Weights of a small GPT-style language model, trained from scratch on English Wikipedia.
Size: 14 layers, 3.99M parameters.
Architecture: RMSNorm before each block, no biases in attention or MLP.
Each number is 128 + 32 x the weight over the matrix's rms, rounded and kept within 0 to 255. Layers, rows and columns count from 0.

# layer 8 MLP up, 512x128, rms 0.23, rows 484-511, columns 0-127
[[159 137 106 162 146 127 112  87 156  69 155 161 114 156 160 135 125 120  85 101  99 141 163 116 130 148 122 166 135  87 104 156  79 116 138 153 114 139 120 135 106 151 123 129  99 137 119 136  91 137 201 144 121 132  75 132 124  85 137 160 146 128  97 127 132 147 164 130 130 109 172 150 119 130 163 159 119 148 115 163  80 165 121 164 128 160 138 127 158 174  87 100 121 161 133  92 113 119 116 123  72 121 172 104 128 138 130 121  61  27  87 135 101 110 112 125 148 137 102 136 162  99  94 136 145 141 106 111]
 [ 83 121  67  99  99  98 106 127  34 139 112 117 153  91 111 119 110  91 108 117 142  83  99 103 115 133 190 115 116 118  98 104 124 112 145 127 135 144  67 136 115 174  96  64 145 157 154  77  87 144  74 202 137 131 175 132  72 100 158 115 113 149 105 163 175 153 134 143 140 146 115 123 153 142  92  70  77 127 169 137 139 103 127  89 158 147 140 154 108 168 155 141 163 186  82 163 126 111 140 188 156 119 142 134 209 170  70  88 183 156  97 125  83 139 128 195  85 108 166 170 139  69 127 140 122 147 151 148]
 [118 135  67 133 128 151 121 100 130 189 128 126 146 119 197 145 176 115 102 104 145 111 135 118 148 116  42 145 144 133 165 160 118 169 134 116 137 109 146 134 108 152 150 112  91 141  96 101 117 102 170 126 148 194 176 111 151 162 146  86 130 171 187 149 168  83 125  66 128 137  96 109 115  70 118 131 167 170 147 108  83 109  97 140  85 107 177 102  90  91 126 141 165 107 159 152 129 157  74 127 164 133 150 158  84 172 159 112 181  38 127 127 135 103 161 173 195 144 116 130 112  91 177 178 144 109 132 112]
 [145 163 110 132  71 117 156  94  90 131 128 151  87  75 125  83 101 160 191  27 148 117  83 136 146  98  75 131  90 163 107 133 193 132 111 223 124 132 151  48 125 124  91  87  71 127  90  93 152 162 112  87 157 116  58 192 177 135 129 148 163 142 126 183 131 126 152 163  90  82 155 122 188 130 120 127 114 132 171 132  96  92 136 143 116  95 116 126 100 186 145 136 149 104 155 110 123 110 190  97 163 122 121 106 115 133  98  87 160 144 142 171 140  78 113  85 142  71 151  94 152 148  94 152 114 144 127 131]
 [156  97 127  81 152 118  85  77  98 100 151 125 123 148 106  98 155  85 116 138 115 151  93 105 134 219 147 128 145  77 123  94 109  64 148 125 129  96 125 169  97 116 186 131  72 135  38 107  95  82 108 111 131 135 159 146 123  76  89 127 131 134 153 175 140 123 111  94 107 102 142 103  55  99  93 155 145   0 131  98 139 149 115 137 137 126 151 176 181  98  98  70 109  84 134 143  64  91 171 158  55  94 168 118 116  79 159 194 126  81 124 127  88 113 156  66 110 125  90 185 136  94 156 154 122 121  93 105]
 [146 157 142 165 112 186 125 111  92 173 146 106  70 116  94 200  88  74 112 170 146 156 152  96 140  89 133 119 122 116 176 139 164  79 160 138 142 117 114 111 100 103 153 130 120  72 130 134 117 114 144 118 162 147 143 139 108  72 128 160 136 124 166 133 158 114  73 176 114 150 117 160 101 166 139 219 157 125 113 188 159 156 128 176 104 135 126 137 129 162  99 143  94 149 129 137  60 144 145 171 138 105 138 128  93 151 132 125 106 123 175 124 126 104 107 113  83  86 105 158 116 181 154 158 136 108 139 109]
 [133 168 102 120  90 168  73  80 111 101 168 103  79 102 169  83 109 183  97  75 134 142 167 141 113 116 181 117 123 159 148 101 148 129 133 127 134  65 120 148 168 131 163 144  67 105 144  91  98 111 128  79  68 104  69 108 131  72 126 141 127 179 177  59  67  86 118 169 137 121 151 130 120 140 128 159 101  98  98 167 112  60 139 174 146 114 135 134 171  94 116 138 102 108 128  94 126 134  74 139 113 119  76  95 138  80 102 150  87 109  96  98 129  99 130 122 230 197 108 138 169 115 160 121 113 177 149  94]
 [ 80  66 135 109  73  97 157 122 136 150  94  97 184  96 156 111  78 136  87 205 130 100 147 162  87 143  96 109 148 148 132 157 119 184 106 128 128 110 138 165 121 130 118 130 146 136  88  97 127 114  84 159 136 113  91 126  91 146 110 179 135 170 136 122 218 162 132 120 134 164 112 192 129 132 119 138 190  98  88 123 118  75 145 152 109 165 116 163 126 136 119 153 116 107 130 123 125 178 140 172  50 101 159  81 129 109 161 154 147 137 123 148  92 104 161 149 120 117 163 105 129 104 116 162 114 115 187 140]
 [118 136 129 102 110 166 137  98 109 164 131 176  81 190 100 159 161  96 157  78  83 112 111  84 148 116 153 140 178 148 105  83  87  82 133 116 205 104 137 124 137 144 165 129 152 156 108 143 118 156 148  97 160 167 111 125 145 134 144 109 150 141 166 115 100 155 102  53 159  93 159 136 122 153  70 138 150 134 118 165 173 111 101 116  28 143 109  77 150 133 124 140  82 107 126 170 171  59  79 103 135 162 140 148 143 130 134 137 144 136 187  86 165 109 131 160 177  87 139 147 144 101 150  62 100 137 127 113]
 [109 111 181 139  95 130 113 140 139 162 124 121 123 135 101 159 148  46 132 148 195 155 106 132 129 103 180 184  95 154 176 100 162 112 149 119 144 119 122 157 151 151 130  88 111  91  85  94 135 151 186 151 130 117 180 112  73  79 124 151 118 127  90 114 103 144 163 120 154 178 158 155 118  98 140 159 105 130 146 126 147 127 106  88  95 192 107 118 155 142 179 108 129 144 168 103 123 105 156  98  62  70 127 140  74 125 171 188 123 131 138 100 149 101 114 110 155 137 139 125 109 172 145 154 151  66 136 137]
 [194  62 124 164 161 100  99 111 129 107 122 152 144 130 157  73 117 105  90 152 134 161 119 135 114  88  62 138 162 130 126 124 170 162 144 138  72 140  74 167 137 142 219 142 122 141  91 147 110 125  92 160 122 134 149 120 113 129 130 167 143 147 104 131 141 134 195 129  74 200 133 108 133 105 190 108 109  97 132 104 121 113  97  97 120 137 107 114  81 127 127  69 107 181 162  63 134 132 111  73 146 164  98 153  62 143 173 103 137 140 127 104  39 146 190 168 135 140 132 178 158 155 131 151 108 124 152 163]
 [ 86 122 148  92 156 152  71 168 161 113 147 190 173 105 131 108 124 165  98 177 131 168 142 126 149 162 177 154 184 145 125 122 148 174 112 142 120 150 157 101 116 112 188 113 128  70 199 141 140 164 129 134 123 104 124 117 111 133  74 194  96 105 156  69 110  58 120  76 104 119 140 162 110 148 141 126 125 146 104 180  94 143 118 116  91 105 138 164 126 111 122 124 108 115 192  65 134  94 126 174 120 201 128 178 173 102 107  46  91 100 176 120 163 115 202 144 101  92 136  78 137 178 126  77 163 146 106 152]
 [143 109 127 150 120 153 161 137 153 109  95 132 128 142 112 129 108 144 136 107 139 130 163 154  86 138 134 132 122 138 151 149 111 107 147 118 147 155 168 130 145 139 161 122 111 161 104 121 128 163 107  77 158  88  68 112 140 120 100 181 126 158 131 150 143  74 140 121 140 134 115 207 146 127 102 182 155 107 137 101 162 144 149 127 159  99  97 105  64 131 155 114 145 127 151 127 107 162 148 119 118 115 123 120 152  87 167  85 102 116 106 110 113 116 160 186 140 140 131 134 170 137 126 147  86 165 151 141]
 [ 92  81  77  71 152 164  71 125 114 133  97 114 147  57 114 156 166 162 121  29 172  95 114  75 126 144 123  48  80 156  87 200 139 110 152 105  81 106 145 112 179  92 157 136 131 135 164 161 127 119 147 183 155 115  65 149 123  96  94 172 167 150 151 115 140 122 222 108 134 156 136 102 155 148  98  95 132 116  68 104  77  84  63 144 115 113 167 107 114 116 106  63 139  60 141  89  62 112 116 112  61 134 134 111 106 139 115 112 143 133 102  93 138 142 110 146 129 143 123 112 151 133 118 158  58 169 108 200]
 [104  81 124  51 169 178 123 168 109 102 168  95 142 126 128  99  58  90 188  94 109 144 144 136 143  48  75  71 125 124 145 133 205  82 144  67 129 119 122  95 220 142 101 153  87 114 177 131 139 113 160 166 151 198 119  72 179 152 200 165 151 103 135  91  93 112  59 131 147  80  98 179 209 125 125 193 160 176 149 110 133 132 126  77  58 122 104 157 179  87  84 125 163 104 119 103  86 107 137 159 174 159 105 154  50 138 176 134  57 164  90 133 128 130 150  96 131 105 145 116 121 199 134  92 122 112 177  89]
 [ 69  85  67 150 122 112  88 174 128 103 183  47  90 107 158 119 168 189 122 125 103 175 135 133  69 120 124 156 154 120 139 153 131  64 149 132  85 104  94 128  95  99 150 112  84  99  58 146 152 184 114 127  89 168 120  86 136 115 131 122 156 131 136  44 156 114 172  98 114 174 145 136 183 137 153 178 123 108 180  91 115  93  86 102 103 116 117 172  81 116  71 128 160 124 146 111  94 109 109 108 192  75 139 168 142 157  70 149 235 125 105 101 126 119 120  84 103 105 136 122 110  78 119 130 172 119 130 126]
 [124 127  99 124 130 122 151 106 174 192 119 162  97 197  86 141  68 108 129  78 128 140 127 139 130  51 113 136 132 109  98 125  73 145 153 137 121 115 126 109 163 109 175 168 152 154 109 131 145 131 137 174 103 157 153  76  72 179  53 137 126 130 134 148 138 124 153 104 111 144 107 190 173 106 112  85  86 152 120 124 166 134 109 199  90 113 110 113  90  92 132 168  90 100 152 134 123 136 158 135 170 128 126 151 147 109 152 119  99 126 133 153 146 117 135 135  85 148 164 139 205 130 114 165 154  86 162 161]
 [125 149  85  72 164  26 109 144 133 100 153 149 132 165 114 123 109 186 151 185 141 122 146 155 122 116  57  80  95  91 130  74 103 114 106  64  54 150 134 137 216 122 117 101 175 119  82 140  94  81  78  88 129 124  69  86 110  95 117 149 165 122  68 134 144 139 197 166 144 124  53  86 135 141  80  64 108 107 148 133 157 109 122 131 107 150  96  89 127 173  88 161 144 182 150 130 107 107  88 158 114 161 106 162  83 147  59 151  55 118 158 113  87 112 135 143  90 168 125 120  59 136 190  63  88 156 104 140]
 [143 107 149 107 163 120 112 178 110  90 117 160 120 130 137 125 129  86 117 148 138  97 161 155 124 137 122 110  88 114 104  86 109  95 166 129 107 128 110 101 185 133 166  77 156 141 116 141  80 149 122 103 163 154  85 141 125 119  96 137 156 147  95 122 112  77 109 101  92 150 150 132 162 124 172 108  81 118 140 112 167 128 175 184 143  71 141 144 153 127 115 153 167 167 172 132 142 132 122 144 114 127 141 148 102 114  96 146 114 105  84  77 158 145 154 160 130 123 157  84 110 119 195 167  96 100 204 130]
 [ 97 122 152 120 166 109 126 118  90 158 177 104 171 134 124  29 169 165 157  87 113 148 164 148 105 124 150  53  90 180 117  76 141 125 115 137 172 108 119 120  51  96 122 136 131 158 129 123 207 165 113  56 135  79 139 141 130  95 144  96 114 177 177 132  93 120 165  90  88 115  85 185 119 151 129 149 109 111 151 128 108 149 176 129 178 124 106 116 141 150 101 112 133  63 113  74 136 121  93  93  96 176 120 174 163 153 107 102 171 110 176  89 150 140 150 133 149  66 142 131  95 170 123 157 115 166 179 112]
 [110 103 119 152 183  98 143  81  64 135 104 106 103  84 167  98 108  99 160 153 143 166  96 103 142  98 170 127 101 154 116 153 144 116 207  62 146 115 125 115  91 143  92  99 183 209 145 109 131 219  85 160 134 117  94 117 193 137 178  73 124 130 140  88 169 149 169 114  86 149 126 152 117 162  77 165  83  83 146 145 137 127  84 113 162 118 132 138 131 117 132 116 222 179 152  72 140 115 148 163  83 131 143 151  69 166  90 179 151 120  80  99 153 154 139  90 171 143 101 130 112 161 129 155 149 176 120  89]
 [113 116 137 128 178 115 102 108 135 123 121  92 125 155 146 129  82 105 189 139 131  96 175 105 135 123  98 197 171 130 160 123 125 158 111 121 121 112  94  97 132 130 115 155 105  78 135  89 138 147  84 143 114 143 158 143 137 138 119 144 121 125  78 114 156  64 113 132 114 122 161 129 126 138 138  92 113  84 123  86 117 132 172  89 132 193  89 140 124 116 135 128 149  51 160 137 115 117 155 116 130  67 126 118 109 132 150 127 130  89 146 126 152 158 101 106 122 142 106 128 114 121 137 157  85 132 102 147]
 [119  69 140 141 100 140 123 182 158 114 106 103 154 122  51 128 199 118 120  83  90 157  82 118 126 118  59  89 121 148  98  92  58 155 119 150 140 143  63 106 170  81  94  99  97 133 115 141 120 123 107  97 150 145 141 149 145 132 147 104 128 105  85 107 124 150 170 132 156 115 117 154 106 128 186 119  55 155 138 128 109 115  85 169 131 158  91 141 138 125 104 176 147 125  55 163 150  74  71 146 124  97 161 100 124 139 126 103 156  79 100 167  81 131  81 126 158 174 160 142  73 147 185 114  85 108 139 106]
 [181 127 143 154 152 133 160 177 176 103 127 139 122 143  92 115  71 148 156 118 163 123  73 101 115 183 128 188 115 162 144  89 133 138  96 159 166 172 172 121 136 132 106 107 127 112 156 122  86  72 130 155 120 179 151  89 140 154 118 160 142 162 101 200 166 157 151 139 149 124 152 113 131 153 142 148 162 117  83 130 105 127 155 171 103 135 175  94 149 114 146 132 171 130 163 156  82  77 128 142 123  85  93 121 160 113 123 178  91 174 114 174  95 143  52  79 166 135 141  91 168 107  84  85 112  84 166 138]
 [142 118 179 123 105 176  95  49 184 108 125 152 178 116 141 169 114 155 190 126 122 121  44 178 114 146 115  58 151 117 146  85 162 193  72 106 100 150 129 134 110 141 166  97 219 134  97  97 133 130 110 143  87 102 137  93 159 132 121 143 146 146 138 117 154 144 152 145  73 114 152 101 163 114 170  97 104 110 195 190 141 132 113 131 143  96 193 112 141 167 169 134  58 139  89 160 127 136 146 202  76 147 100  72 153 135 122  93 162 119 107 170 142 185  80 163 128  42 123 132  99 114  91 123 161 110 119 135]
 [107  80 151 104 104 120 137  97 141 123 120 115 151 139 147 151 108 130 118 130 141 173 146 172 133 147  91 169 156 199 160 118 154 127  86 189  76 144 124 147 134 112 160 152 114 143 125 143 189 129 153 142 149  89 128 151 118  96 118 150 124 119 110 140 184 121  99 147 146 133 161  94 153 167 158  80 118  78 115 119 126 166 203 144 101 169  75 174  64 140  94 137 119  95 130 101 161 186 144 134 119 129 123 105 133 121 173 121 194 134 125 108  79 185 121 134 122 154 143 113 153 154  90 120 133 100 176 174]
 [137 144 138 109 102 177 149 133 113 146 113  88 123 164  97 116 120 162 118 177 105 148 123 112 130  71 115 114 132 117  90 145 145 126 108 102  96 134  79 102 127 156 102 122  97 178  88 141 121 144 148 165 102 129 117  72  96 137  85 161 103 165 108 118  85 124 101 189  72 117 145 113  90 196 127 120  97 154 148 151 185 193 134 132 121  77  89 140 104 163 138 152 137 166 114 150 124 102 179 141 183  97 167 135 130 128 100 136 189 148 146 139 148  81 119 135  59 162  61  94 157 103 122 133 160 110 104 115]
 [168 127  98 100 118 102 143 119  63 130  98  95  62 241  96  91 170 116 141 161 143 106 149 117 119 162 127 116 115 143 197 126 123 111 144 151  37  96 143 126  90 153 144 115 141 143 173 126 129 121 146  79 133 162  84  97 123 127 109 128  45 116 134 156 162 161 123 197 105 151 153 106 144 146 153 116  82 138 116  62 196  97 114  98 101 160 160 103 185 100 130 101 115  99 100 109 157  72 118 120 127 112 102 150 156  92 155 158  83 109 134 158 117 138 178 123  98 177 150 103 150 133 163 146 123 115 114 101]]